Weights of a small transformer language model: tied embeddings, a variant of SOAP for these matrices.
Each number is 128 + 32 x the weight over its row's rms, rounded and kept within 0 to 255. Layers, rows and columns count from 0. Numbers have three digits each. The size before them is the row's rms in percent of the matrix's.

# o: layer 10 attention output (transposed), 64x64, rms 0.197, rows 20-34, columns 0-63
# v: layer 10 attention value, 64x64, rms 0.24, rows 21-34, columns 0-63
# q: layer 10 attention query, 64x64, rms 0.275, rows 32-63, columns 0-63
# k: layer 10 attention key, 64x64, rms 0.251, rows 32-63, columns 0-63
o20 104:068125126144099117088164107146091103121160120153147143106170151064125106153092178124092174098133184113170116142124106137151159118113145123110144069132200165185104070151123113173142185086172105
v21 100:109072091142166098168121153134156099021116143106143125091129083076151125148125173125123138119087095111164083192137106138134130131123125045093109158132135173140146082128185152112164112148147107
o21 102:136186111105101150133136124120136166165187157120192161117145125133169126119099088144127124135126115222109192085074113091106104131131133127142187132068148053104164122108112090160103124127178134
v22 111:120111124148115193117127092167110075185182209134160190075145119166137119096170086146138111130120106127126146151119069172104160134182064138140101161091066115113123164136143125138126111105156121
o22 101:130114118155066045094160144146125190132108083091147128141140183141110136122135130122100128095129102077161132096140131074157120116148139128104129159218197157088137119127083161087126176118097084
v23 085:149174156080131069146098166114176075131152086117136082070113142114132202175097121131145155120133098136130147102155160160164142151099110083174172059147136145179184095121129125093102147147158127
o23 090:133131126146184106147155094110099111161106177124118080126100116151122161093074161094081151088130107159066169188129148090106100120180172175131085128100148117092077116148143092115166102066178127
v24 121:116110106096156109130121138102121142147125075072082123147168101107063153135082135145099118109143124143064145116124163137218114162114225128092164091123132075110133132121123113151133120139079197
o24 114:067186117151138142162080106137137092102111178190080131071126107104121150154161169141095126158108112116177156111063125136091155105114082108104146104124068176091079114131144116094092120135169081
v25 078:172135097191119114136106163186109133078161159100113095116158169162174163110173086123133131121097153157181131099156169111117120127140107058093117188168065151153096106163167107136133144182122149
o25 084:098201085057094154145115136135175093115091090094156140181124150087094124076127120163152144094174112109119132124127054141099121152123179152139123109151169075139124180127139096087077106084130118
v26 110:132123160115148130129096156151095108080111116089033108123068193134142098141168144117134138118136110124149166101056132085162135150075115143079174090165130147080105096177146127125116163184141096
o26 114:108166104123124096130120138100109114148088077113131083139124113126107183077108124103159201132150130090144101205123094148105143125156116122128108122097062054115125145088116059199104156099153087
v27 109:156199222060104151143154168132113132104124070132179125184143083115089141136123101150154169132147109099114132139120120091085118161139124148140155149081094092091140129124113089054144091118097107
o27 120:126092107115161115133121177128074128179122167147095130087101137100122123160093110113141043139155132120120125154217158155176142130066133163108090190077113160149122162148091123171076135140162133
v28 090:125125173071078109095114158092153077130131052109104133086089190106131128076134120126170172146169110159092154111123149116094135107091124166115114107109101168075144188075113071133126133111169105
o28 099:104138092155184081107157106057091131182070122139127132146176079181132186129120145138126108129094131131096098113153116103116151120130064142112084140146118178166122104207137096114118132114084190
v29 085:111124116159162104105163130099134159159128129099159099185094103124116136181114109105080137121128109153155109183115126126078141138142165096130147120108113061199143147107156107049104140057040146
o29 088:091161114150085166116113140173122134105148149166121185044131119097129123101117106173127087176087149090078132117144120109147138118128132182108141203097110164093095076152127114142138078209140103
v30 093:080139201127138160116179149140140115103128119074130128180068144156079144097169094074184179159114160160094096134108156106108129134134138160127115125075096062103153140140160163127185110102092104
o30 100:158076020199073138139135130098124131143095136132118092063136127107103135100121129132138076136127162104090103158110149142123138128080143126126126159091153101151097066100114155086043133130101143
v31 106:080147131139104098155171153053099117107090158152105117106095152109173112136128113084095138135119105173160100148131148169042103108105124156087115072156157127163157175135211143119088140097109092
o31 107:176133116091159139089141092091166155110169126192170158124178095157095122097131128180118123137063134107116106101127145133157164140150205129209121191082105107110147091091122100136166132156113150
q32 095:083099106116135112051111112117150065104106152182099173151092123139124131157138118094145123170111118099111113133155108146159098185172155085078168128192140198144147084125146121089079091080116113
k32 095:069149077147143090134109129136105123128144204152125116095129157156098153129159153094187139106146122193130145064122087149135188138181135118110116132146151192119182117151156178078054122131134124
q33 104:114127163122158131107102076096100138146090081073165143156119104136101143086158082144106114170066128090110125115118130150048131112087187084111173153119095104128169170075186095157140176115122132
k33 099:139132133143185137143155130121144144117147087130187145186114098165086116149131100122128090100129211134082127148097106147097121210118143090164119107106100065124167156122166088192097114121186165
q34 102:138112074137210106150114139054137142084113132144155131135112167159065119154117130104159143146123122133126121129093159146151122120183140149080112187066154113133198108129115112177107155130220118
k34 102:156156140128198076124091171084146115138111156133137144085086128160023137165110113088141147149120081150090118162122093097159140131114069083101123144105086114127184079115166140159135125133161165
q35 097:132134154135107125122202155147106174065135110087167103153140138107132145183121101190087106131140101069121118136168119063166141118109115092084110130163084188171141147170154099110131121160105058
k35 087:080116097146104177150142128088069118105161080151180113104147136174145175111103096127146110123164048165156097181115138083124123136124160103095074160150113141092106137137162113123129094091199075
q36 119:118152108173088173160151123119140143137184109129100114210076164074155111077149161092138067125146123139079126153134137058136121120140179083119159112148132155165142137102115185131167119187105096
k36 120:103179121160082153135111097146049117154166142096161155199091113127131154112103156103145124123153124118131145177213149104074141191079132152126119143171120164139149073120095141161134119161146078
q37 101:192132139049112160168133145158105153128145111158158137125147089104092093140108125169155168198192109097106078123144174135156106107068090131147161126058129097127108174130111164124154115108076136
k37 106:147141162112104146091115095161085149118166097114111152131122095160111088083121162108082174178127150119112124192117210171163137054109142149179113126043153102125105090082153122134145106114119141
q38 111:162164112157126141235146126098153118101140131116170104090130168146166097135108121189053105099149144166156121127103122137162106170122060067126125140107137168144100190161150106126125077120129155
k38 106:109154124084164182226139140123138162138102179174109048138126138145138103094114131148144138193127099115126101114095140136164092108115116149150110189150121147163029116125130076142136134103139127
q39 095:176067104139196135140150086119091096150103141184176113115122139095146115117111230084088118140153132101146122131096205126099114113142124112103083092140134157155162130196152162129108146137148099
k39 097:145077112135156132114156081127145098169111140180197123144120138174060091093108107082143120196173139162174162127133188106120079100110125132141124153079134092162195115150113121110082123167132105
q40 114:124113131134101098136126147150149087195100110154203151110060164114144135089208109100111141084070103145116138173143201170124099119062150078134111185138157127115134145101125111118139141102130156
k40 113:183120125160189114114111143178105148127160142106108112153130143135080116149117093109155126128103162135145147122159091172132116155052170154160105191123143152127142121044106099147060214098144144
q41 094:142136089097135157124090172129107098163193112137135125085108155141147135100120097181118102116111119126152079162028174185101154126131083155160137142126117132115116097084125185148146170071173078
k41 093:146138086119141143110113136181159062093116126141109165155097114143139134149127144124143084087152135167148149169123138157093145107065130107156110164044096043165036121136180144144111154133123142
q42 095:098138127147147192123131095147134098135115120139135208140083153125086088075203127126106145184147093158131170128050150119120085100123147151181116134154148080092129125158084057116129143096129104
k42 098:116154157188145112157108125135131122117122099100102133118136114131070088112186109093098118135172125138146149150127172072103126113117207142145158086118149127107120039097145100115076214070104144
q43 094:091145069089128146133150111120161153132084156144154057158145113112157112099071158098154148107190112136082169153087126137093105120122154131096133131174061089128185093095116155108162054153151141
k43 098:093118176104134110110152085143104139139127142130168116076104154106154088082108176131128152118134192068144108183116154119082138118147177181101078137149101141113177129136116143220149162180156168
q44 105:184125112112118138114077082097123101143109100112119118226149136161142104177123154217153103111177162164148138119101082111122145128105069094133148102124096105089085098169096161144103130132170164
k44 114:185126057096116163144107134085170145162112101163115077208148124136165135106181161110118152066165138130131110067106182113168178097145087139147143134159095091134126134178139098137147145154109154
q45 099:101113153134089155074101154126106126158112151130133125118112094113205054166158108183127195126109125101153129163127110167153133134144187097129118152197088103158130097102124141144116098219130167
k45 105:157102159154115106101128150121040094133161111183087074073153112126104155165108157133171162099138160073201112144124174169100146184103164082090120148139141128097143108147153146150102115165115159
q46 110:102124127174099111144108164151105093105082079106111124042135099096112117179138167128034136169078112133149085121124110182144121139157053098115110137118109130163137135170134064126162133167129118
k46 109:108088151212107152097120174127140121127042170124151086111118143143134080187162138153095133217154149131158091113151161144122136123108117088067127167119175153151107131110119101095138151123177136
q47 108:070123135096122158097147090098165107103132133104134150135125193157129073096139131134136097047096136157094118138088137140076133109159150154137078200100058172115116140113123132077091148199130125
k47 102:108098100135192090110191066171137120132155163178132155140172106125142136148111102108103094067080152122148095095109125126089121112089106139085126072177158148157079076116143133142133148183182158
q48 096:154175068137119136125095111119159145131129109097120100145160115132160062144137185199142115119082062123119076055180094171142115096111095125129173191135145109118146081128113107106078147121103095
k48 114:142171117166064121086110121126121149182128165159063160121100139174135081055110160135148073145084121166129081130123159125116151072110177073100155111122136168124104095106098077140154166158145146
q49 104:138102106114146134165106103134128096064159153198138142117169149064164107071108135131178091117135125083095098087141092139188124104199172157143123146112156089107165179145119139140176122172162154
k49 107:122171143086098119119156148143148131142136192147122182094115134183159100066104074156127146111116099083051133123139152197120115132165147112139145175138203080143177087135126135141148147171162106
q50 100:094154075088163143115134084108193117163163117147098138146111146124163140160112149140149074122141171088137121097086061085132115129128138109156095134071088142078113053090157104141153147177191127
k50 098:119149107123179101105139134051151095129098159184132119118139151159162163172151108157084095099176170110081131060073154091136169153111116142145090123152103100128121111116107154118176080196099092
q51 112:111111121127195117153169117076114177086152083133178109136163183110111076136114092184093121169126127142166115128116119110211140157136066131116105062098094108131122189101111096135118111131084109
k51 108:107152104110174099145164143150119158114128113164164074128181155102155076114112160114089126180148041091099119186168166085159105122136131138132171103096106100167104154103147069150173120098147086
q52 097:097083159126182064120102131164162154108187072139179127155171113148120130106168167136103143131144117135176139082123128117204114166183114120104158091070144153073109135160119150171127144084113099
k52 100:116136136129152066099100139184132110170133129164119095164096084192145094097124154156121131129147092176099180112154130086168084108196091162104196127124069110133123114134131132093158128095157061
q53 099:111163108143150123156119129190162098130124131045176164166156093081127116153120166139108118139118124090134082128140167113114179116057040130155127125113150186107091122162077135125083099152130090
k53 095:106097128150102164130121117157171098115095145161104158160150140107130109100163106108087120152100147136178089143158124143176201139113113145215142090164114133027060142107131129112111085151150091
q54 106:059160145122175142054077199111116126118161150167164122118173126128071133173122116162147115099131093081066139105148143126181144142135128097087099145158166173147126136058105122092160121144143119
k54 098:087198139088111119095129160113124144110157145180064151091130124135102137125118178107108161110148121130114116216159087129118147163141135087131092116145103123146132115069088174061160173117204140
q55 093:102106119112111152114091205186110119123122123140118115098170114066138073124124149145104140124107135073108139153144065094102074105070087186119148105124044112132086082177144099138142113141147097
k55 095:116157148140078183077155142134120108125168179120080157108169070121176082167160079145086094118141159127233116159132164117117118119115151123066155176098096093116149130121104146128104137108105134
q56 098:188123151076131145037110161166161163128098145123134119132132149102111110121098114102183125194141151133154143110191151122146117115076225092148162110128096125102091108119130087126109153169126175
k56 089:197139130104102133076118062079088203120146126163095142075135104108136132136149116151112158123105194100107169151103141094092095135085156097184187137115135165104138089110108148168104108105170105
q57 101:194150104108134189127095158110119159106135104090122176169147156160098147091160107160123136148163142109042127087132104124163089155106130100105086202163095131157139117143088144125083151170162188
k57 100:204119064121136149168138142153175153099152110154133147126121140161113135135141163084101173108073120093112085131097096100177163095119155121093064145179124092128183042125097161125152100121105112
q58 107:080156068107084055149121130168099125115135171062145139115083120140076116099097145056132134097116128158135141168118154118095084096108141115135087092157119156131164112155119184138154208139116168
k58 109:158088084125137087149119109145108118120131114129141155146063120071100122117096055115163151173135185107181180159092089137129169159088074097124125147159160169092115148153110185111117127093081174
q59 107:098110109146156139134102088073085120166150158183091111087117160074134166084119180105059133178145090104106121141106123108158155115089158112136115133096133133126135114128058187094147095156184071
k59 107:075190167158124114161078164147096140135119130096128142133118165087086164119036157091093106132134134105141145169132145128126105118050142131119102125113104120133174083176059149126091132123197107
q60 103:125123120161160117115183132107088034166170157172129134095102120164072134111111141093102121111102127086119178136069132173100147073107068127139107093158126116089149075131141123118126075176148090
k60 102:151097140117185152164153139087157141079134143145167184089143149091104118138148127137103124141149110144166152100125178139103137158111087126126074125128074111077136195160165118031070163169111146
q61 113:138145139160189175059104172150119066173129103116137183135148140129098145143117133105110079134171112140108174119117107108110068097069135140138055181101135082111140113152171098150103190136113108
k61 123:187090121133145149123133193123173116181120099156081196108124165158117122138181079107065089102154141097126155090092110069083127156118100168186068113115112158136131112148121129097163156101116126
q62 091:115103139115068173198143125096082111101138123106185163136161126115105122154164145146149120161165090180087126113178116172173161132130097137087154125126165139142053143115121095121099134127082216
k62 088:104159166175047172138157129140188118128165127105158104131133122097128094062142178103098179115113103123073144143097137166205156146123122107112153112129183185153089105067113113101109141128141139
q63 114:043164147135197088160119134111133146124144117145126141118145178106183155189117126169113128113060105188189095127111113117115139114110156103068119177072087111108154129131081107120096103102128103
k63 112:080124130145208080119135176104140122169114128132073089176139142134217187194098117144110147119087076152135116141125081143112171132101129135131112113081060140112147105132121099163118083124128154
v32 101:158149150166162162126161147130129140190109085121128158143094107074187153159129121120131118121174151145143174121113110123155107167142092130183176170095175109165098068200088098121136203155114110
o32 090:097163053104171083136151108126105182152119143125137110152153160127065098052103157139154124129069141052120092157121150143151194097143155128151091106110123143102122153077175167136157092141126147
v33 082:124153150088181128090165115097125186149088165173167090113091136156091107164121158145105093137178175146164160179161109118127114064091142118155134097163137113098158142153101100098152142129036149
o33 082:128132086126113178126100132140114072129148110107134144131102146125176090107125152191174118096098103124094088146103096169133204177132093153093122130050144143076093072104164157135100104181163092
v34 099:124109138127124081101125121113118152115140104158116098146102091136112117134157140076103165184104128146212183088157177119152150148148183130105112109155187139164111129191092074093051133166085122
o34 096:149085154160134138122133126162136137137168111119154095129135145086138120123132062127115122036114159075069068139114125131093098032126091102125083157128177102145145109074091165140144151088159142